Weights of a small transformer language model.
Size: 8 layers, width 160, MLP 640 tanh GELU, vocabulary 1024, 2.64M parameters.
Architecture: LayerNorm before each block, learned positions, tied embeddings.
Training: a variant of SOAP for these matrices, 125M tokens, 5279 steps.
Each number is 128 + 32 x the weight over its row's rms, rounded and kept within 0 to 255. Layers, rows and columns count from 0. Numbers have three digits each. The size before them is the row's rms in percent of the matrix's.

# layer 2 attention query, 128x160, rms 0.128, rows 20-63, columns 0-159
101:146081139065063147069128062196140140142167139102154145105111091077115132206114102131149133127136139091135113112146185161147133156089124132106113173120087122075176166177098090181103123163102096122134119144129067124070125166135107171149132104152105132082137090165123108167193081186135094200081175188149116084103092126071118163074175166122115129179186122139087086113139126131110146134127144125119140134096132159168179096148097093117123100118116124083139159125061142115145093126127105
087:136092114095056087107123073147143160165091122141166123057093101087075138126107115202133098102170149183114087113223166141118143137084090141134045145143106146119086166131105097129179118092135111165048123113147051135149169156152120108122077136082118146067131066119117103088163091151144110136175111115099143151121181129118104059103108111119176127155150055109123151130139149053126146147092132148148158115125140156140116131138101152098096093106112125135107089145146170104156128167133087
077:159110081138188068124155165127095137132132140097141114111148116192069150167093236119125116147136146152159135066143120155151111144175063122117173060143108110116196125180166142086121208152126152169142118132093154150126150138164173153135145114098105112138075134101110147094071171136121144093123128100139164143154165175143108135100116153156136140095130108166149136136107108153094123065103097133158059067090120158173082100110161109123169111135134107154118161099026120155137150085130165
080:136075124139124115141129169086092149151105158124171086157132135130190123120176114149153092159127122194133119172070106178093174131093194081184076085111093156135153107079130176128191157180078126154104096163145112159074149171175141099089093165105127165127157115089076168157110154121155137076170129124044080124159156128150141106153136169095139114143135092115094080124124149148070126108107140146166222150149135162129082164105118115120144113137186143144124117161120104157133124154186097
093:142079078092101144101123135101158142148126100122140150115129141121155150144184143162157057053161131178124080136145137143109167092134096105125145091171108155099031127098090075111142200154122133090151184097110110128119167173139154140100107185103146174102131073085090166113165120162120092156168137099132165134079183108155147046118107128115141176150156110161102101103106149139101120144106120179179151121161161089163081166126101163118071087081145115133131116152120173100172076182140100
088:105079115133089150146156088122033106103133115133162078097108122091131132181148102140083113145143161137139064142175081123042177114077130111161118143127173128098204148176113134119171132200097082095079142140126082121088151136179101162151116126039144081104153090125204166105178140145146159124125171118129156094128151137109102081147135146099148130110160089173126112171184134161126130117158119191184140096126107125155120150124066181153115103063133122128154127125117134104163156112134124
112:080144084116213102120082178065133063154116151101094117158096111133127122125104168124151120140109155171124157115082068052147072090169144116111108086126189105123128099105166207147092127109155101145147141128151149097177094100110168073121126115136135102147105197079111140107097136113156116081122094142137144151147108077180140145121132094156129135100113138101091151155113158060163100101123102065127118128104098116127122115086202076119205187145111127166111171118107095181088150099114138
078:118082151175125160139113136091121128136127085167195122103093117157096106166162075202121116151182129146130133101177097124126151125097104175179101207116134076102185123131148163123123093093104151166046142097143146120118137160166143130174108107072114174104168119085135125149090115148104129115145104047145117132080161133125163068113110187185127124137124126134152132132152067110130093129082095140170143173161137132182119109087160096091152150122137179185169107145100076051163149118178137
081:135112150143088160134099090152147127130111126138166139120087114090095135158139117138090123153173206137122113072210118142114123087122176136137166201179124115159122132185124135132149114110099140105137082188108131161127083118160132209109118161077148103082142129122174152122153120114083119168080099079105186120108178099068124144091136094111112151159079082208122054090161169144158143130134103140148148169110111177125130097113119226102067096153114097121157148130163141110175142124152088
111:123075134141094091149107122092159181147077077168156081109171151129149134129181107172164112116143161181150119113144120119130177181121130147147170076156169144042110086138145074072115131150147123080080133112136127139112185160125106138138124152096132168080126053065171184148130080174146204156148153139126087142082159161099093081117089105073133149144122111103165130149190086110108115073109124131127143153126124148141101117141055122148094134161103141175105119186119109080125163171124097
090:131169156174197136120102187151088113166173132092095081135124112172044068121127122142112167095129170060130144135149090094093051129122178138117152097142176170152166110086164168118076138104112096082139104156151204123150156112132197100090123120176137146134112159128187160157089138137128118116129070117142111167144090109157165141147108064117134102069109154078112102129131079134166126130141106120139104121119120104099133087159179082102107132175121102114115153143095188165091095071130089
084:129136169143110169144166135109095165104121161118095148196089125173170133144103090105140241100110165132138114175088171135129121107173129145193163146101088114153163142157091136206189088119085100106134164140114137155076145115088106160166099105091138103128174131127082150161140199136159154172152136159124133114134084116102172146202151115167111099071163137137156142113146140149115115172101134160197087127119112159140108182126120157143136171178199108154124103113049125125091128157112139
081:098168154093117150081161140118108098138136121102098145141098138114143067100162068100112071131154198095139153087121107106142065101174122172135131164161087154177099154110070179161121063049099132168080118148122124107143134098115157153163181125135124122162112083137126110160108134136178090126088077149133161154128124131174094139159150162090167086144138142132076161153066106079115127139077157112158086129146108066164170141134132097117187096186112153052134144121120156182089103117070148
091:145109152133058154117141078113070153120109084162113128096133140049119112124187089142118114134150158131141078143152134124100152125142125137155083121192115172108118085181133109107115116145117135125097079127144140083112107166105126128118127167155142176114119120120159169138155151168068084142092155105104083102045196103086085070152048132083130145108124101125181123172134170143130143188102105162072140147118124145203128105119130125100070150124168110100161115126110130036059160142083087
082:091141159096131100118144134135142086094142180116083205185194144137108134116118148113173133131099153105167195149154092164123088149184107165130060125124102101204143060074147188136103116114155153199105128107127159185164105117195127102097170133085115145132096200127101109101152119163165159123148076074111129184123104142140106089138114101169125136193150117119086166109124065083156111154104100151119111142081147176136104108150107183100128153125126154100086155115091093135163130102114145
095:117120097095115079150086119149143133115079107156192085093136109098072120112165143174065143167144106176126164171113106161070168137096148064140127127158186143043108086129084096087095148098142159099091120142162137181071134110160156116084122166171126158136100070129148199101129152164065103108200113087081105136109192129116156166130138116121142197120121141079153165126130119061097126111115097134112105157172143154117079119136122110127060119082129136167147095120168120097114121109148118
083:122145080081166192145086148076143096060159141139073143086113120130129108134086153122137139178088131078097185099093117069119121143128064097081155095081141111151163182146094145192134112162160107160119120136168131127178112089149096093098104116192145064143129152137128103107083176116111138177118103153083138085142089159190151179166184118196128119133100146154100119161156103130133118152159156136142118129132111110100171153103120114128134153130156096138044169138141160156076109185062143
090:116160123117168102179098206167126129104170142084110138154109115173090092118071163119145125094115128119126150123088060089097097122124110088049096096065120125181163137105125192088119141182141103144196138047112141121140158155144107104103130100161121078192088194122140133065128120129124145095141145131107122140101059103153120113165090141144115056089109094090079137174082157157117096106081095084125092140142123143148119148127176116145121175108126102139087155152119153168144177094157177
077:179139120133135121151160112138161152171121117172191130059104130158086119202145121138159150094100109108170144135177143116087144154116155129161148092129073073087121104144134129151157133198080119104121162089147116111058177165091137158143181135101166137095117154136101151120155142137158147171103138116099121082073199142090161074125152118053125153110128099103187081130120090147144169105143114105071110087157146195113181109127144138132085123094122126072097141169112105066177193178131112
078:140150173096083160101146143161128094071087166098151161181186131124103160074121124123147127188103137113071144059039109154142132133161114131094140036144154173151084120146172111105133158115157096143110140121093173165133116121147063114127122149176115108132149154073134118115101139067124174064179105212167108143093134169155151142132141094153103125127116106131166156125145123092061071126109123102094136067099160090118087158164143163141107125132096110151198133104078147106109159149107118
095:136051127080133109139135111134150165118132140152176150078115123120170138114201065136123090082150109174170109156107100147117112135117141072142167104144159134119127118067098106083084125122131100080110167143129086164080164114111126109077112205125143182140102145090183204086066152152141061109150133113145167128141180102129109077129116072079181124107111125107157128138125079117117101157130127125144078111152150121079101123109104179161037119128125160163133082160119093068143078093116098
101:130120115043084129056129129097112117096096161128108122125163123106176115122064096140143185093117114074126116131157182108151144148103068186142111161153106162130137126155148129172190182158108132161073138068149118071159085115108088131111146094098176105143137075163105082119159097112150146176094160129157171111103078099097100164153145212136123117084140116166126121158105145162152174154102129152112122094143069154115165149120075138122145101118132105130080135154031130126159131206111149
087:131143150137091177084135131149106133113149176121099120153139068080103141146103119054128113176149081124084137159197146141065130158134156142129151169102125093152107102187096139168125145150156123175074108111124157053181089131188103149207147123118131096114127111189132063157136141133203099157129145160107123137201071158142146127149156161132111085139121124108157063131155158028204105162138131110105118101118130147123128118173131092132169097144121121089142156110074160104114153111117154
086:068131077093139109121131159172091113140064122160165067097131092155113154080134106096120170124101169127166168172114103106176132105154109121119111086127164143116107091122146147108145131061083130100106135255127144129078115111116127083113135114103164116110107084062107189057080144068148167153142121140073149141081165093113118134161125109143192144114117101090155112124117167159143088134191100094098095115148088120116078108100096158127095118170128156147133098093194154135108086136084121
087:153177173144071102104130129163137052098094091108063130191083086102145135134115125125115175157145201104123089111161194104109134130147122126155100136130146143150155190140131150174102173175091142171124102133167102113156062121091113132141145115146084088157162134159147085159080190144116128144147100143085195138214164093152120183191107147182126081156134121159113158094159137159138152139148121124156139126130109134138174102179100105079161095118115112077109097126042145129166149109130148
093:106079181116088150126138122059118175111101176099163147143125133092174154157157074145117106123100109136146093125181152207115107203102144143110081182170144115201132119110123115155141103170123167147103104131109041124141107149112127165157140084099154150127146074161109146128138129206089078129133159131188133109105168117110113076121160163085087123149155103133148094123160096113182176115143177197136130078160105172143152154153159134143087112109115177127157147157114121084155205094133092
074:142087097087094163090086146145198119081115106081147089114106140148157115113155034126158134169143112162154167219148119161200133122110095106137114073119107097147068129132154120152124124102170097119133097153166104079184099137140119107112148115129109101106084090113080121141169158168092084101135068112138148098181125156072106098148149133110171160131141083168140078114113127140175164093118134146124152131152140030103166185127159111137158181152147122109122210103145099103079106132118149
084:094096054094052124101125101135100156156106134096148162191110125120105133116124069099085158142154150143094100186124125172141124135093114154115047080128140130134127110136136138197115201142128047130118063113178137117071183059150079140141191132073129108144131115153112116167149061139103173195144124056144103128133142158148094108136135156139109095096150115161119127152158054056104114158110104144136134144147170104109102126134129113139091107117136136060132088149083138079110115121137129
091:089129180137059148125169096154172154145140164136138172121113156094183218160165101128173140114101117158113111124169146139123120156088116136096161165146116141149087094118076081168125108100175089085163079066151095122152092176103130125132112128095141163056136078140140125174158131130088054134107151127119133082116174131108107089086130220140155113139133131157156121145167160128091091108134161186177043098113178122118120124171124164110077107157117135107132132127148109071113133152142057
080:161086117166104126087118126066136136107161153152120166184111090167153178110117100074125156110124148083144154126167166120039199152115125093117162158094042105155115137186103162161109097141167187130110119119156163120137124147097112129170179116084079087143103086174098120164176136132160166179150120188087130137153115100095122169144131054110108131121176139139120135111048074127139077167105134125122139133115122174093125138145083086137149170057133115096136142093145125136137094072150090
082:198036181142172101102071088079152121094130140093087111107113108115116134114145109169183130121130102170143097119136097139105147096131150159216128089194197122117103204145088193134096165108149124138093151135108110111095219133123179121176110108126150189102159079101110149106124112143164149131132079138170139131163138087099107106114132110169181138159142129108146157117124089114119130094150088110106190161070125090117136108129109118090182094195151134124110099118131118099181113131111166
093:109172108133169111100081166179089136118112129110110178146103106146105116138069166078082121116103120114111191089075141090142066179132133130097133127157135108203142120123089191168152154106088125155189154135126160138206120111090121108121190112126128076184077195152115097178087111105134115155127156168144108119117121145129156166124116090133141072087128167130135154112117223103146151107087140113155183127095095076098166094100202094090131147128116118141080161129097125170105119141106171
082:139095125181136147184124071141092147095138125129108072169130166109103133128171118117135193154091105129117130112132158096089149124084129070180162195093129070157138129130168093148156119107062142104064122162128155107184129064169080169102167047111124159130109124161073111140146077156120143118075078133066141170163176130107121118151161177140108194108147097125142077154088137087126127102143127123099084147124074093093155118134116110096132131161112129111054088120075112110170094111146164
079:140150158136104146179118152166107158074063157149169113189129128151103098089088187164087122083114153140183126128111127111123149084181150132149173136162134159126165143192168131150089108115097176115172153133149125129173133060117104113091126130169156145120139131067096157086162125123070115110124104164149162106166174093152154135205080099186126149087171140135125175139143124073154205129128104116118175172150091105160191100152076082123139138142042115114108132098149115068130119117100138
107:115124113156172115159178197158114126160154122077119143174200114152103120137087184093157161140149157084193163139124097129213103139105172163128141110127074137208141159114120175127102115134109099135137141115096113116171169130123148122148149109137095080151088170114118087184096107102161088082152184125127123121171109155145166120116220085107134091074149203119092071160111177116131084172168129099172151134146141109113100160149172107119158133120154088162111146118151132209103117141118124
103:115171177101102168118141158111131142115180154077098216135146135090142100088094169077114173154109134064130155097098149090168132155150112092108123135116113154203119170163091131167118068184116117175163172130154120077144109131102111154142151088113144115139117165221171036150178160089120140164095132140089104114197092137128110142126153170083156063155136109138095115150102134081155135177158146101096101120095132103127156143140169138113151162125123108071112196094138161142129160115148132
099:120174131126123164087085135109119087132137159124094149145102121126134144131111147141091179133162148086090195091130105097094084125112112121139119148089089146185125122147166154195106136133182100134179144131114171085131106142182113097130090109223149134156127173174172031147155111104147140134147108140104061164214059163139149142134144121191124085130130137150101121107154093141164115120147157120179071151125118121122130159123173162079146149164108117100111173058051171148153096132086139
084:132086176187092156180173156139137170110082135134154113128152125082170082112149037184148130114143144120097112101214169108090132160132067118131139156149115095071163115142182092125131148095166133122151116137142115121118074191096163163183145130150095135154198080137099143089168169133085099124106104147155122103080178152094144129115147158163139118177155125106134184139096155154081206107124104107144108113104120090096122135131119170176142099123084099127174159126076149131179130194134100
109:155174157128113171126117103207111139082167144107109159152160103136137143124079149082141169118137129091106163123099170088151107148130151127096169133120062091161113107174138145213137132171093117126166102124082190094155119095141117127143151075171106068149144164216121026182121125112143101149119161185094105102175090150079177138134134141134129149114145141185091101107120139138161123155127143128168074143135093115089146139174123115121177135191150104075118119135066181171138154127096147
085:153139089153135162174117107123143134126162182133100157131136173107068150123093093125143120168121162113164113166160132096114073162129151089106127173089087057119132116154132116171097108115132118113114148096094086139120097201163101105181056160187105149121117142188141099120096076060122116129093130182110061090170098065101179096145125119124085064129163169148113082135105134088151091126169189135149109156114099107117180167106130102121166115128146174115107193121114075175118115080093087
090:022121107080190120099142204109103119161126119130112106177100128167127133090163140166175130118149088206119148128088100124159146164107115088082067088110141155080167100102151140081143143126146138073125140073158155122187153123179157107101119090174116145171122156100155143147107122119169158103115122175071078108133121126153110095179097125089149090065099101089161113092095118132106116128098121078155087180104095101126028129124125106100127131098072163131175154132170129128108131129123113
094:137129180095183107105087166151117110144161152079131162125044151179136173093097164159089088195116137134105161165102128101132119133112177085135130151127053117166106153127153204182188096094119168145154134150220089106103132080129083094103136102123120057175095172180144116142113150073108167145106146127130142124137063101132160191167121093149102089149114148173111109123170125130160136115124116109131119082126107096091172109096127131109149125068156110166116149088117105194121166143128113
087:159120124114063137095114086119128166147117147160149088145133078047104138110105086143104129152171125140138069124155179125121114162108140117142132150136097137110116117143087172197158122140049171083155135116126128110153069135168091106130157121126108122064177121159106121073136055152124128118088091126131126081123099142092128105132160166193203154132078143136140139181209167093131114152101164092160141138138149225179136120123115128155158160090174104098167105184099170101103113074120100
075:141085114079111109105142108172146155162131102152131068132135128119122141120172224075161094124165062139166116187108158103137142111127138060186092079173152174127150193098162105122131151132138126029146108146144125140158084102140122099080088155126109166118145144102104168068115142145150147102153095096139119117153058102111119072180093125185154143143139098090119105101052144117116146074159106134133151113132112141112086138120081166129110080094128096124147123149166117070120092116060077
# layer 2 attention key, 128x160, rms 0.12, rows 20-63, columns 0-159
091:125219140155106174128131147048080101093160150123073155167148136145179129061101122060124150134107107131115132135141147102114110112143125123138149144100130139215102093137076181173175120145154132151170157070132184101193128099119078093164131107122135030158133131202143073123134128084117121119156143088125146116185106110140146122138084154177138099123081129131097104148121166116141123145082118122149105147123096109113117137127174173142205130109172109105073140129155195160089174134131146
083:108100115143115171086087124115137122105136156141093111133136122125196151143143055075123104076115108097114088135071167123106136125135156108130187138075091077102154037136067085154155110200085129076145127095127172108066097135157124148139111070170106113145128109147139137177180154149145094100063124115154101115057083096130117154165124134097069095110128149134104061081133120177052118085116133144108114170105149169104146116132083134200104153106153143097123114120116078131096121115120087
078:105147179123123148175097039156225124133107120162133148097103093088178102077193036136163125152146119152103127136130145142124167084161155109147108184159181084103105120084138140116134097094165172120094149141106126147159132131106109148145147136142109168091133147111125148159092068083136173206129147143130116113114112111107135101138140052106121195126101136068111119145164166154167116162144141104091163143172149140156175157129103130171128113108162163127137113108239114116130101157118069
076:136126160133077143091102124157180147158097103108131124163052161119098148127096102134083150147132174080169106094145175137118146138179062188124199144161146126139109183180126075141127102087116131128099114119119095097180111098134133152116159125123154143120109069177174123052149109140106121128100134129167164180104172134095090133122078107181106145077120145125201125142179134114104152150142115116149109143104136126096184153117148168159060147140086109118208147094086173144132105083068199
083:120119187140120104126094122127103127112120123147119089130055136068181155178110093118075168137105101117146112130118155104105110163045080155132110153125153098128195157107166109192123098100075131120090060104175133101075136086066099123177165088127140138099169130205149089152138117154136116147101133145147085130132146149088041148127172195053145118115149143110152157150114080164136145076117151056106127090127117165099151128145133103156139157128144151110129086161129086076115190095117143
079:152153183073086112076128121088183219104058189119133147110095131128179124113142076084185144115151095062142118147119188159165108181124139137132186121140081137125076100141113097144074143106112140156154097148122168118100086101106127038125086151177113104139122122175059091138140076133120077150147093124150096149118117073084124090097140106131137137154083129110120109108063114094104141120071151080111171140135152107049121158151141102096120143148103112100109117166139124126127106134105083
083:160126123105127149148118126169113101151133086141176110154170160217176115066151099167120146098106097153116168121095128190119117121117114103128133103144104117102141111103108104015074159107096127102130132144092164183088136151123057100112150153150137159096140123114149159115075113097109180104149114125075080092169148168084139122119078111100112107103158141108218167139119073188089110179181083193161152092109149104137134134135107137130092116090132098165120069068159116106156088108117138
075:144172120067115104140150070095215112112155125154138095138205182093184142076171177095171168123107191179112103180087167127130168150167107123119172039184114189108125142139128123110154117167191132118133127155129115117108132130148109113109097132161145145111124079157114139104151073117148102158152172217112153114151130129172134095090117108108124122117177096127122118136142156163134190097145126159119094100125135108085118163158120157231134099140101115145088113129121170132121086159167153
073:175149139157115104163145118116135131113141108136111160110126104159143148158138156121098167132134109126144056155124174059134161180118102098165038128118101167119167104103054179148129106181129132162116136072170146088168171138088074099168160133123143122163144097169137081126137145193160174132134177181203092164109110170119134159127135150078125117111156177107143131199136129052151145167080170119099169143180131108140156172136101073136190150120142113107113075140121153121090153084170128
089:151106157083086114098200079139095124137142177142138122089126118060112113126117101146163161070119084119102105137121188167080135088105126164073095160137135142153128135141110139131161152103103123152125153110163102119088082134109100173149100139104154094095145075184131118110157179110079045133118140145090146149088200153099131175141168215154145098151135106170083118080058110177099152168105171165128109067147140151177176147116130138117114050113126144071155126135143127100164116150153088
080:141111050101120121179106103103169123105130113166155139148187096145172139064151184129169087140143093190109145098110068104169154133168195105127102152124138099157104150143117088086172108123145116152142190163096146169112113129089116190171107137074157089152137121095099169081141122109184146120112165172146137080163147112104135148104164140105126165113157129170119178205112176089107117158154106130111158153169154152123117126078121140124163113124100132183173127096156032118148141188140188
070:146174091131138110090072139157168114118119125093101094089165122055099121086128150105107070138142093145144178102100079130098118149161092127042123128162149089140100115136144087056071152142156125197147105150134127078174133127181170096117115116172097082146074130120143093135145071132110069041102124121151168127132170143118106078090093135160176097168103140121065125122160103114153121103129121131145163117112137110132135080123122099138150069083059129079146168102179136167139136074083104
073:110140062141170126157118131131155144102103153097160098109178077165101126181119167139189211126134079166142082178108113062090102175104129138050127102076190156145146130146192108153077165204121098152190091063100181153150148152145152113140115103103114113134150196098125113128129156137117171149191137101147117092147090130130149122109096123158126096116157156073143141120162169174153123122133089126129134134157137199077103098104128115121116170059137111147172125102104117123166143118152157
081:157159117103135108128119115099171152144119183107134117080087110159134142175085181136174121064086087125143104079118144112103089183095126092087154139067116140109145125086100109128170138109078095130156165153119081129102135126109134156154108115105106067088171031108103080113145105120126173179113119154148155118169118145142198162071169141176146115123153174155084090091127135133070142093122138121144151100164135150052133146142072108141126060127113163168092146157074102145221107123112157
095:116113114172104133132129133104146131158137126133204087100133125181160099120180139154132155156122173156105109158074120112158153134105175082178209135145164184085120148169078105088137121150160071128159132162127088114171183070192146124120110157161146169149163081069112151142114143094111111047110138145169130080078117169167163117115107110173115088094126109070162112172115186171090108087115128125118134164130130116134172091053146089167094139164117125144129100095163155151070087098135131
077:138103137118090162093169113153139127172164105141118118162093171140166162104147083138159104085180125136089055080106178128130164157069127176114104113193043115116123143102119136168175108164117144132133076171091117137137164174104067173127105144094141123073165109130097156118137098187202117152113149143208145112115098109118088075128106139083114143145103070146097104172124077188083143145138162146097175093097094111088130099107094207131109115126088108108111133154118130082147139164139157
080:126155192155135104075153167135108142167108160104158159194132139162159172148158132118118139074126141164127145147107073175153117138205218147179153105152128184134152085119164193085121184116135166151184170129109150130074079142109122182173117134117162145125155145142152116174132127075194178135139140154153126152160105127110134081079099146077113125151186095150147141094106161123158153129138092155187150102131158099125122127179181109124165160178176105144161178139143134155184136088159124
082:051103127160172127153111119138100124159085126135159098122103101149117171123159143130107117177133122162110176160150178151179138116153117123206112105137160143061066129102166113125115103006126129098151144195161111178108081079150148115151186183109155115097103122111119149172112157100101140106127105098123084142131189160147100186115123071139169190066127118164168123116124085113120114122175181140115178172103118114134170099097120140123130151145168113179164148053155094135108105128107125
074:090105131094123092134112076163076154065122139090067148151125096079144089101129088115140128141140173120127109184092187181140083123121126113138092162122154121169136153133125128142099177101214115150104089173124098123198079143160129116141033108130087150154155099147126107114124179181087092122118148146101179178137094137147118154150125147136129108104097084186116133113082150192087088130077171165161144181139119113163051116162068106131149086170126158138172133161114134087134097104114103
071:141144122133144091194072126132131181180144121205168098099109142167106115141141174167076151139148160155159132153197154090091091096128157134188178156131140148093184100162105160112133161145105191135096088128154145144135123105124129112113157149120169158117069102149140149170101110172109081145072137085126143068181123154113171131124080164076167118134131169098140124127145069067189184123177138156157101161131071157180131139095103121128155125106113188173082136150162159117107087085121141
080:136144147145128105097139089104110141132090102155135050118138119110104140129141128149116174158112104145086108133143111128119171120131101175140117145188146097085100144120164126184138141150116223077088065123137153103038179174110118173140116102129108130039147065134088124075162144169125158157133118185079060138114152144086126122111093177093103115162117103137164114121162133179073174130086141107116171132147171166153127158067102086100173067100106124093154145139165138152175151177107129
085:087177165141151143188144107138074162092149165095142155127077118127107156172154117100103094152114154119148122124084093113099087109159152077108169089079142110175139187148143146138092097109144065140195140174083129153087116141121110116170135103161092154159114179151130133157105132130089103163150099161132149135152118110172131142127168061143134126178112126088081123078101145118150070053100128088181098117136162066142135146142168080156152175142103137095113140119192189170130115052112054
082:079167090115220095147124148126103139143098104077128192059169161149098080103084115127164147067133147078154147106105128098161104111113103187110145120091090142169116171102180158137160123110103079099149181143112142118067134102094148073088109108162093121172122176136104127131130118071120125118123122083137128106110128053121119122121095138123121139093160135174087184144084095206103143145104163128154185185170100107103134202105130136061136172149160125152084136132145094179149107133136143
086:165066135149123137145072094105151121109156125106123161172078202120117098131130147150104097117106063171133079069096124124063112133097112140116089137152107115111141166119055106107080133160128097125143101047136081123168119142108102156101118149126129147087120143139127142152159071193067139050119132120177095110132155142109105113100079098110081111142087115112150117135168157080118173097070113165129165140066186113125156147096129083117124107065089091161129149105077048128134116147115067
087:145105101096161146104114164061096113171186165151143145046185160160124130096109128113168109073143117098114174144126088144133107179111188168146161173127087123151131062141130163140101075145139111140149180152097170059148157113193130149133123079152180148121093141153130098115221087116164146143111111159149092127115122158141118076101133073134118107116168167139109166139120112109163109167149153134142131128131138083106124140112159138186093191115167084137121213137162103122070136201131145
076:147214122186165121136140139184178120143153138124112164109116149138125157135087166129162134117151201108116122144100148082135189091151102158158140077047113113108155140143140153172137162133146108146140131112157167138117114148161136159186161194144094153141145115143167096124146146103152159197111186189114174166146100150136105206116165139160172155181144151190125180116101170147103186131083188084140149165142153121107158138134099155132165104116179106147130141139168169154136101199134190
081:117194100161154147115137127139114133146143174166106174080172147093092123141087156140111113071105161150083120094081109038058107160138126084117141161129111136153135083041126079089152094139048157164127120114083166143038189129128129140096103135141129145148110120159133101154120143105184131168163187144100175116092173120183146152109112130176106086107147181113127179114131159147062111155116123098084147120123155154142148057106117133131111120084105157116113112119081151158166147104148175
077:131162146190187167131096124135117142119141153105098073061121115134089103161090178177173054172099064130178105101144157106104111071154096132108183151094106155158120139139157132094181066122061162212107130117097081114177110154112156109106121122128122144140133135092097118117153127151152128065129108201131164135085073137113155165134120107111133153108058124104132099114107157218107175111124179094146100120144111141173111142157092154110184171088133141135125139153121098181129116121094156
083:168138133078132087076127095119094115096083128136115181150144119097119042128127158089140136091152170070134121117134175117131169135145160117180118113100110101102191178176158125139138176199118116144093189107157175129062145077142115173147135126194080124178146157160099119120172126124134218139105078140144146160164110156123153161152151117143096141137184141092096174069125137106106152154137072133096164153119069159158119169086078111159157104092151148090129127148133182171171152149119148
077:128196119068154133127124113174102142172111100120079098110162136131092097142089100142117097104092085137117125197142134151187050121148104131114101162130187135090146132088137076127133155145115117146187152132142095101125105109175138140072097089205103161092102165155167096126087163116123141061090152072123137139111164172139144053155123126166090087106065110106141098095137187166118120068103143094119130140117091064194167187105116158133108119175149146123094100146120149133094170183122131
080:093085078112084138168180166115127142152111113164176146030195156129130177098133109129097151132098103138061123118158153095163177137162144101140103170095057165152121079142126064102155081157149113096108122114171128122120080099134117128070115134165184148114095105148152107120160158124151086115154140146083128165078135127208127104135137132072094085074126145139128149137121181103145092141144095200103090077135128155158097159123192127208054123109109134122116130165135141127097131127131100
072:121099143105161050167136144086154075159145143126084087184172108162129126084127114160155154141119128125150129128142098133174095096111104161130121167093089137077115160087170146032125129099177150086164130136123128169094113129116116112118152135136083131109100129117181127106113125077157193092099111076104158130177046082150121139119128069130125155106161124124082099157114056184119035180168097164105076126163135164099107176127095139157151115156167115165115117064123137156135125093089101
085:139136127076099110105125145120167078155104141138106163115140093117125121122065113147155120125127169107101145129113148168176107115186144136119151046163103201142125144145084146124139115135224103196174139102134117153095087170124144105107083181159115151133166081132159106111141125137111110127130150164188134081092066175150158154123076067149104093098107142148079192070129104184088147115099112162119102128127162144175144095109150067204141125098124175098172146143118187138082154084100118
077:158125070123109131144114127094158077151174120201162142075189153167131128129169098094136109173108115141057160159124181167132133176128135111164080118138134149117119138129057174095145173132167126181148057179095121145107134180187131151117107146154141139113158094134115151109117117150161165105156137038136107109102124184158155120107197117118145093204094129157169141123150097144137112135113085202145128094112171116066099111111170159188134140133199128113126113174136183165131107138140128
091:119169167111124148089100106142147096126139126162069142116098127168153106126162112151099087128088123133070143137070130131110115083160075122117125158127215159051157115108172123068149148099155167123156153148188153190143096084156138153120147168115141172176145149148108145088091212097107231152142099123092128133162162089121107129173079120153101149160094073145150161137110109170138152125075125151101059143101122079158178128067110136145121162178123172108123155122098113116144132106162165
092:085138101127206156145135144171089137159094154170116150130138129192140121189120100096157130146107129126112154155112148122157118123169170191119144117080109116148140101081158165153156182103136121148155152129087181118119150089118177126128178118198135132171121158109099183146111140110141122101198105116207182166125090135200155155177131086178082159105077149138147159101171128155125136105087166147210115144183111108134135118139119121126171133164227141122107137143076102185104138164128154
085:097162101073213133158154164170120125128169078117106134142101145140104066120111168089148128154115114136140152116074092109190105142174106148038205086133153114146141147103136137127117142092132123161121121108111133108152087092055111121111161106087124088135082182127080139143079135117113132075126107133144162059092127112127106099109091175074121113076145121105146185161107162099132112114102126068104156146123142092124141124092143046184162158112151119172111104138180084188070123143148177
084:104189064116170126107094056161145179119166115128173146155051152114153142154106216071108115158143116118169140175116145193102146112129173138073104079073117125136089118195092117171127111168122155147125092093053124121120128117159094100125114145084156104112114143138128146164127089163151149163147180111116170164095099098131138107115183160134126169110128115160125101101149092161146116127142155140104135089179141162140126166187096161106129167128155148073120100147139139059127108063170197
093:098172156111176084105100165052089132142131161166102153153121091138117105084109142099113145166101128059147119108110119150134107114176106188142100172124165158168167158115179147112093112093205159142172173160148107136148092094110133140072093144136140135186102198068096142100093156080142108117124125056183161160129083148202099168157126107150093106114099091052130135131131107104117104110143123111091152145114101120207159153086142123102148171139156152168075182114140113137078123114141115
073:141145192061166118075147157125154139125124096121074128172091114117233137083115181107089117095165088153134140120080154160189157085152118185125134085109177162142101173106108174081145139153132143126160198159146147095133097027080161100045189125123107110138127169127101129125104178128187130085122132097104180143108120189145127122111139125157137156154098116140162162116132147112090114181100088125136104113156130142084129118111150134135149110150148126096112123114147184180153100165133170
084:192111116079077089152090078126173115109081113154117076111152126119124067117100086122097100131093125105113125134085139073076103067141090165114147090185142137105063129112118092121141151102124147175074106172163143157084072152042086130106139133085109147062119111168102157114102127090087121146119107070136155137102119154077134137102078180175111182130122128110109154190136120123112123133150098193126143084193136146101175116077096090183142098117153132182123113141103083113134095103105123
079:060152117163110127146099183123151117112082124138139135130166103179109103167134067110140149089146110156097163096108150190144110125147072115184075095130207116116121107135031131068088158194103094219104117119036160149151088145140146137156127132166097164140124111067140121136089144154165126083098123166141117137137141133147086039135094121152180116090162108072137136101104144102110102177123151163132152113142111121131085117139167181165114175140097134137118106121139142155148110101111175
083:144191125130192163103143175068118162094181106108083170112101178169217134112141163100173124090141136091129166112073092143116196073123108166083100133089111106186109098127180115148117127100213062136139107135131110082154127156089133152088119097125122090162127144124132076184114144125158150168125141185142144134133108130143139175065133143087107156120142172110127074127082096176115142159192098164156138138121099067097128160125122117085101136151113102132087149087100159179141105165128126
076:149159103158083141131125154059133104080139118121161135112121093120104127154091086160074170144109175143056144119161051132067097174115140152087174133137124155108124087153105091145157147095135127163118133116144091121140131146113155174153147155161122098131144097120123097131120163135116099141150149113057108126131206154128160144134093120080117116144073159187120121161190129147140139171080102098110154164131158150147106066057141043089097130180152138166140125143025178203142156120122157